Weights of a small GPT-style language model, trained from scratch on English Wikipedia: 1.51M parameters.
Each number is 500 + 25 x the weight over the matrix's rms, rounded and kept within 0 to 999. Layers, rows and columns count from 0. Numbers have three digits each.

# layer 5 MLP down (transposed), 384x96, rms 0.145, rows 317-350, columns 0-95
544543482506519536476505502467514486485514514464503505526501538517499463520528511474529512481524499498519507498486496522482503439507523511518543499529518496502473512488490485462507485485479494521513514503496520539453500519493522488517517505481475504482476530503496489517486532512469512516
525516523520491467511517502495465500535512520491492502495508475496495515509502518488481505516488517560474505503461502465538537521509494506491514504478494536517485492495495500485521518488505528496488512501473566517488526552543489470499532495477446538546499503487501530527488493457509498511
521527505506502514490482487537530519507450458500510516484529530573502476471524495541488495506493553461504482472492496501487508526463482512492498533532458524507496490511496502486490478480455487490453522483496508496503466494520489515512505538507512492490505485478499481492466505497519522490
484504512536488490477523541523503526488493474510508484508499516527458515529477525528511500523456512517473436536512491472508499511489494473493484480537493513533492510499487501527471503518513522485476522494505507483492527497503524491491485477511484533487491495492513464516467524505565505508
458466495520505444516492504502450484512531504495503537485510499515455452500511446459502545566471489507491520540490494496526532501507464489484468492489514460474500477514520499502541476481547489493498536494483499521483465442484516507493464518485487530485496522514493534451524521485461525522
463498503466477481493536526514461480412515474517498471467480508502505548486478510490503505491509486478482477487492503455488515487508518500451489466502550518508425503454547543490511517551491527529489483474485509489480505469503531529516470488467478457500564493516575549467484503505507530505
463520515487470511509534540498505487509509482532583518526498454511517495525507501502474542476478498495522478501522522519537516512513523517506503530486461497477512484517481475472486505490493508487511487494496527548506491537478466515478463498500515497467490524488504473477504501492489498516
445461481498491503488516497521457544497482529491502493508423486464537519493516484486470499505515529488488523520506496486472470505497486512512485517524541497478467528489514550509503432496470478481508497481492463510451467506495555477519487516471517499493552520554486481497505472472512491549
535418509484415514556535457501509497513533491472471588519494502477518547478476438492524513536476545529532490522474468466547511532516496484460519475467454504494508569498583496489483543526511479538530479444486540535477498517532496538494563472498476506495441532484458508511539457454466558513
528467501476502496484489451482519526500552505499460476481504517495488468484502542491503490479483492515504527460481461511487482480508478513501500478521457545489492501533526445501454464510542458500504427509476516501522494476454512459438501475479502519486477453441516490562525459469501506513
491482503509536519506435487503536491475516495516497495467534494488496492535445496494510526506565522516455470518484505529507493511511504524535489454477400469497483571501452508524553527430506533523447500494501508504511450521531464463467485468469516492489542470487473546543502468519463492440
486504588544523466525506429532502532481512499540473481501439539517500535467453503471496430522524478489510506522495494509489500473488507507500544488526532476494522550484483502509510492504467534501526501505510495530505483461463517502517483526508539531488489500504496465559484501516502495514
541482503520531457502517528491529487501511467441518526552536476459466510531509459452489530474475489526506528503574509513501503485531474484482460527490507500527479509509513461505489527502522516518482469516491526478500501508508478512501468543509489435457541489477491443465511489515502534502
511554530485523509468537474550492538505505449500517552507515479517484523487480496483533514527520529499499469531526500490492520481514505515574530496498521495513533493463523447471506460509484522512516515494520540518504492545465541550508485466491483504516532426488509492500512489483541504535
480521482499498486535505485458500508537504526516508514500545429511496527482477534504492535473501505496484533461492493503504514493536514469492507522521516478519453538490498530489503522513474528499498484502479493481501479512473477478501511459482519512468509491507501505532497500520481509519
494516499515530513486484521492489494481505538481508506521534504509436488491567539477552552504540476510516525482490518498516572514526512495514548512481480497469528499516442522500509466519499515483490541504526483464515488529509507463515522511476457453516537471530515519447535519503524531456
496500506452540461574478488490493504524502531494515496512507509512468455480477511520471487466466535447444487500453474469498537482494466507495463522489515488515479494504479517490502535463488506486525476482479538506479501468543483465451498478527526497525489508463502473524480486467459514501
537473493507508493527506485525509494514499492516513500489500489480507528494457523518500498524524490505492519502490503511457478529461493509555509496495464483499497519495490499495497498515519526463478485477496525506522518492478499505494539476508522477499526459486448514547533453487475511480
497467555487497511518569504462460528467476517538537470489487495531518481519536529546544516467487519485521522480571453495484449425510514513498509462434470506508486514500486496485553523469534473512515456448447511510474499462492479506511485492515536493467511565481512467479563461542465524457
507489461461496475501499489492502481490478514482515523467474481509512501490526522496516479525521518466515509478459530540514466475474476576515514485502510489508508533493531486474496506510481470481502488476474494509536493497515509543496490514488499466477510509499508512508531491508505537481
466516493498490497535503503471517480513556462507522520497474447440555487464509501507499571486489507521493486535544501457519518459467562482481516507478496475491502508493491544498523475496480561495493517503523455494487479515522467519487473461490512480520495507514466501509525490497498548535
517521484493491542499513498512532501503491551526474475509465495501597528495510507491505484465519488507509487466491505497520554502477497485495504521517539482512463497493523525533509548487483518508464487519462521523499469511500466512506480451521490488490483496490505518488516484526536465505
553491501501525479502524485521540513481515529547508522502549501517494503492488509522502506502483560460499504440546528478534506487489478485556503480497507474534501500512504491491483534482490534511523481557469482502485490489515509506451480502525518500524501435462470501500511484502461553505
475507474491480533500521492493512489564484459504469442519486481489497495457511540474513520504516494428506479472519512528482499508499440487512513489527468502444496502475463458486515489481497564465484496507555490470516487520516482486512549479486517477489526491521512515529503517522477476495
489542499517501501489502533525497476489499498499515443517485476516487493501452494527495516534485505499475482488519505495485502499458523507523511493462485499520506497497495487475497500531528518475476521471515490462543514485505501528474490510490497546463504497510533494527495507497511487507
499494524518470434511507487536483490502513498486495476518493489475493543519458490528478466499493471516500546482488534460502503476470484478517563455485527504477506513476478517489488505495465519507482523521466492466475516486491522516463480514525459469527499493545477502479521497494471500534
515561566513532529533505509511505529518532515502504494543520476494485474468502526445492488487496504509481504466488507474499504509501488505493541503495512477458502492495452532483499515542531503529489533458510500472462476494541485498512512433454521463528492506490506485472551543487530527508
500519482509484462459485498502510495491515499466476461494496518492499522481500483497493499533460499495470516470517509507531486506522527521526479503507515499519555477440538474500489491537499522501481522504491504528464450492535534526513489512508519503502484492513559516504498512506470509501
522512503525498484524524522498540532505515494498514498548505492479520484503486491496522499504502491502522496487494525505500502497486498489504503494530499529486527480514530521538503482516492514522518496503471495498485513524491493514501508528497503506492486500521506495487489488475488515516
469527497494470523492499520517510503522485491498513525487455505471508479560522505500494437503509482462473479524469480500482494495510548506489515506479534505518550516513494509532545481468516524512551455501491531509509514496507514518492506546490496483490509472474480475513516505500422516549
479504506526500470505486521455487499489501516509504478472476513508500525458505525450470514523523473511479500499511472512551482469472532517529491486487507462495505490516533482523548523462537502532484493467571467489460449495479505492477509509444508539488482547507532484513524528498488543498
468494483499516519520518506526549464492491477500505485504563513525480480538536482507484543484463472507539503488464503488464535524495513529500547493511502505517502516486512509528540488491511503516500478486536511493478536498471489532512492515488484487506516492489499490484535553466487523497
493492533514514503520529500475488509515501497472463496521491527480481532504510508483503520483509498496507500517513509495507472470515516496501489488530485477495494489503534525550503493539495477520491517485496498530530551488508506504502498530500533527488495501492512522513496485482484517544
477449444476485495510455470511470471476470527509493549530482496540512503443508529528471457522489540490464496471512512464444489525478520506507492467533513522468591474512509509560516504462549493522516491492509511465482500502518525497488500463495511519483480442500535478514483527531526457518
# layer 5 MLP up, 384x96, rms 0.16, rows 318-351, columns 0-95
460495490470517528499494498533524501494529513521491499488476480530515509490500508521512502527536481500481516476513489525500493482505507521480486514535470504479513545491518494533487489513487477514515524480512465537519491512475500491493510546506516487488529503490498478475472462478518462518
505481522526489492523496523452446544502494490517477491507501472480555524498496507509466493492506479516488502477524534500516473440531523517504521470486514508515498491540480495508521507496510484468520496501471487543482476455510501517526444474505484518513487510502479483495526489569492465479
492505483500502453520476487488502485472536512478504529477552474500547494456495499504514463500498523514493538482491492540472500498490525532506482518497486528463485514493481510502513516502489534513496515526504511494505516490500493509511532521533530490478504490528532587481505477506476496470
521499558493476528476479512462478489559545513518460517489494478538505474496534488483522438545470517476505531505479468470494452484490498480499509481498496471524485521499450490504441520536509530518491489545525507479505526540480478457505529483466477503512527519470460508521475464525512521466
525507478501527498507497477506467472520505493503519490542471549444524519491492507510543509545511492528492498501455472482480432546517498490500544491477491510466494493523461495544522510470476526545539566524484461501534533471431485493465502507548498469501489502507510491476515548501424514509
519500489509501497435506511504472526499501521503493473467531549495505479488504449533525499514482483493458496501493514504532504509485490501533496503487521495509473514475497486520470477499470489554510498525539492445540498510521545496536484464544530481516483499497483500497483504525489472528
477493576522453485497487508518506551469481502525507511525546496513499521526503528462491442455499533579514498511529517482471520521446516464496521490470521496512520517536464505469482498528500476504491505492514514511519493498499509459448472479486467500518465476480521497551470491530510511483
490479490549527494538497417561453580532533503568522468522470498490496493491510503590495562495482509524456450512505507541526450528547560504458539531463522476476499441512455560520483486498566556489504482501536528549469494449509497538457437498489476468495478445478548483508519497495532461592
446458507504493493511468510518486518517505486489542539467483507522509496515485504495520515464447413496495493514529500505503450509501501484522501454509511518506462538465511509530499474480528549521525547548526514552486495503482487517512495460539536534482480515454460503500505487520483514502
528492492495450537479494519526494461481485477465531533477545531541517481512542471501429567494504521475498496470500493499463492502498504490549488507541479524485479482551582506502474551579497481488466526522472493482539424505419451494479487507450500523496462438507501517549490477536500471475
488447483447494521468481508525507523523505502546518502444498478518479491521511481524469528408530521467492470482487526490530486519524507520482516486515468503509495477470510528477541532516541503478489514509538543482510514523455528525438539498466494494500506503585465497466492511463506476538
434465512473557489475533471504491483464484482502473492552516461516523512499494485533509482478457500522516523553568505531453523495518526460518459474484477534509480504482499516506520510547555504466485488481497539462548493488482457498539453524497501441437509473486531532493501509543510531452
494486509496513469475519516522517476493514511461531470467501536497540476564513499529466484473494513476446467508483476549521543553499538447517476516472512482503528507566438504492492508506493547503463498496492486533516487436515482458469513510499529515512459530503518533486524504523483504506
490482508544483489466503476508507456450491479489488466487438511495545491517498534511503527557503535510543477504504516496542533494463485556491473515516490525518485502477488496503482487500500462484472497462536455471467508538482487494523473509551478518518459494493472478479503486489533482531
491484489462499523521459488474498506512496519505493476478517525490515534458499488500469487488445507473518503503535490453514559499501530515488515506510457486536456501517463483477542509518492506503529494445508518520462481496496516478508515505510459502484491484497479505509523508542492507455
467533539493480512509519524541503539471493494471533520511475479538515499475510463505523506455513465500502490468492486532506522500524511508449503499499498473488554465464492529495497483519502448487510524505508501454537520494471511482493523502524485480490542490519466483518478482519542489496
484526467514436489499543478485490509499457500480537516492508478505486492474535481507514502486466557480524520513511476534489562484482508480498458484524524499489485485496510506530483510490541461498521500465533475486508474507503515500559510494483457471498523510504502528528485525486493511476
487583555486476507481442507465493497460513462505518495524471521513460464476490544608467490499502468535481528492529500485476472516518475509533477508539498498497500525506515552484490539493519478521487501450536471471496491489511507474463497504542491550511528435544468473452504449472524493508
469470512474513515486499521500501510511481524499501504466526456489508508457506514539471507514472476486518485512521541524515516522514520512514530522514522459491497488525516507495498523503502493511487470472487499504453481451488502497501518531531517516541508512529502501476526502550498486494
500483496472484482499531491500522464501449488473564512505505521477515474464494492507499520499514496515513486457500495518499486543526518463455491486495474534482505533510520482492529493528493436499505500521499513453517478486526528481517520498488493494482505500487548501486487501507514523499
484506493504530473440450498493464482480521517498521510468540486503492493507539501518459502492527475516504561495492531495465473527536513495516535525525498500464516516478459489502470500510442473485490480471534464463459520507521520489525498522469470516516485487514529491525500502491497497520
490475475510490473493514522475443502517458469506487497462523473481533505513494494524456499539483525530506490530538532466516455536482507497519513525515465493469461534505502509511522497520513480536514503477491496516481469495480467440522477483531522478483516502510486545487510500488488469502
491534514468495494528533489491442498497509466469524540499481517498465453472495490507506495473511509490437512516501510540538496503543532470488500512475501503482488498502483543471558481490501482493481473511545467533460536469473509465486424554480506483514504503549496517457539508497472476501
513485502499505511479530495514508512472513511535502508492522507499483497500508516491525526496504508515464512537484502534521486503573504510501532516508490492521495503508482524534484476476504528508530485501511512527495520514531528467524468476512490483492514479475488482479478493481514491524
498562536514483500513505491476446490497517482489506433498492530472503476507517508487488494459469516474493501482492483517508474531525508490485515510497500481536502500522507506455435490473501509495480506527475494531479507508465483490527537511485483486495476498538513484501527514535481473482
493504496480491485487494524521506492453508484489511501486486493495490521503492443532503496487483496488508472503502558511436473494496494483519470497457497517517522499515492490512528504536490535523499537484533524517499499474500466508514492450511488509461529508518518491508499514522510456496
516486483509476508527481472506533525512438484493552513506520498460426538503534489532524541506494523532520492493500506474483490527489497481490473509481511502523478534530522531482477496517487488497527471507490514498478491524501481428494493521501523474520497447481531502449501515527510487507
490492509468486490495518503481496504496511495525468497489492498509492496516520517496507492503502479479520491506508487504487508492499497518487493511511495486514486495521488502478519494489502515490500498524520502504502481461516506479492497492472491514477515481485496528489504490502510525489
523486506484474484494508463462502509462505520496523501463509504508522495456503518518488468463527522524524476515495469480483514514504511478504452545500513512516540533501491505512518519510486544525486518492472504551500501509483504482547504511523488479543461500536453457464403494523485514511
475494476498513503476502507502487487489519506506513498514496501452486515498496485459484519498446509472463517510521471510457479472528507482545522527491510486502534501506518483494497478484515543509514503505522500489513544469495497509508496483487496475488503496509518491520501552550468483497
524522526520472487499507471477504493517515510516523473481490532479504501495499536482463517475498507517508517486488488554485480519467506492532519477517520536509491482513503485494496553509507487505502490491491499492490491503542524484550462491477473495482505514505498490507482488505506493515
504482478504503517489487525507499507477493509482499503531496524508484496507514503489498509501496491498490486501503477499495511516488501507502485497513515510514520523501518489496494493492491477500507487499522538495509497489506507486511496503526492513516495496485506530487505479495498495516
505517533471521517531492449535522483477515477549484489504509500532489480545513526528504489477454488530545433513518545517510528532469496469507490498496505478499476519527484445534486504477560503492470499496527487481497521503451486480472470468494516571542489473505493506484468535566501511521
500502534493483499474482457514504476440515577512474468476502486499504492477515512469523485488511498518541518496470500466497487489510472503515513491474489505449521522523485503485480498513530538499525490487515505502483509519496532464495499470510483505525467522500504473477480464523511517513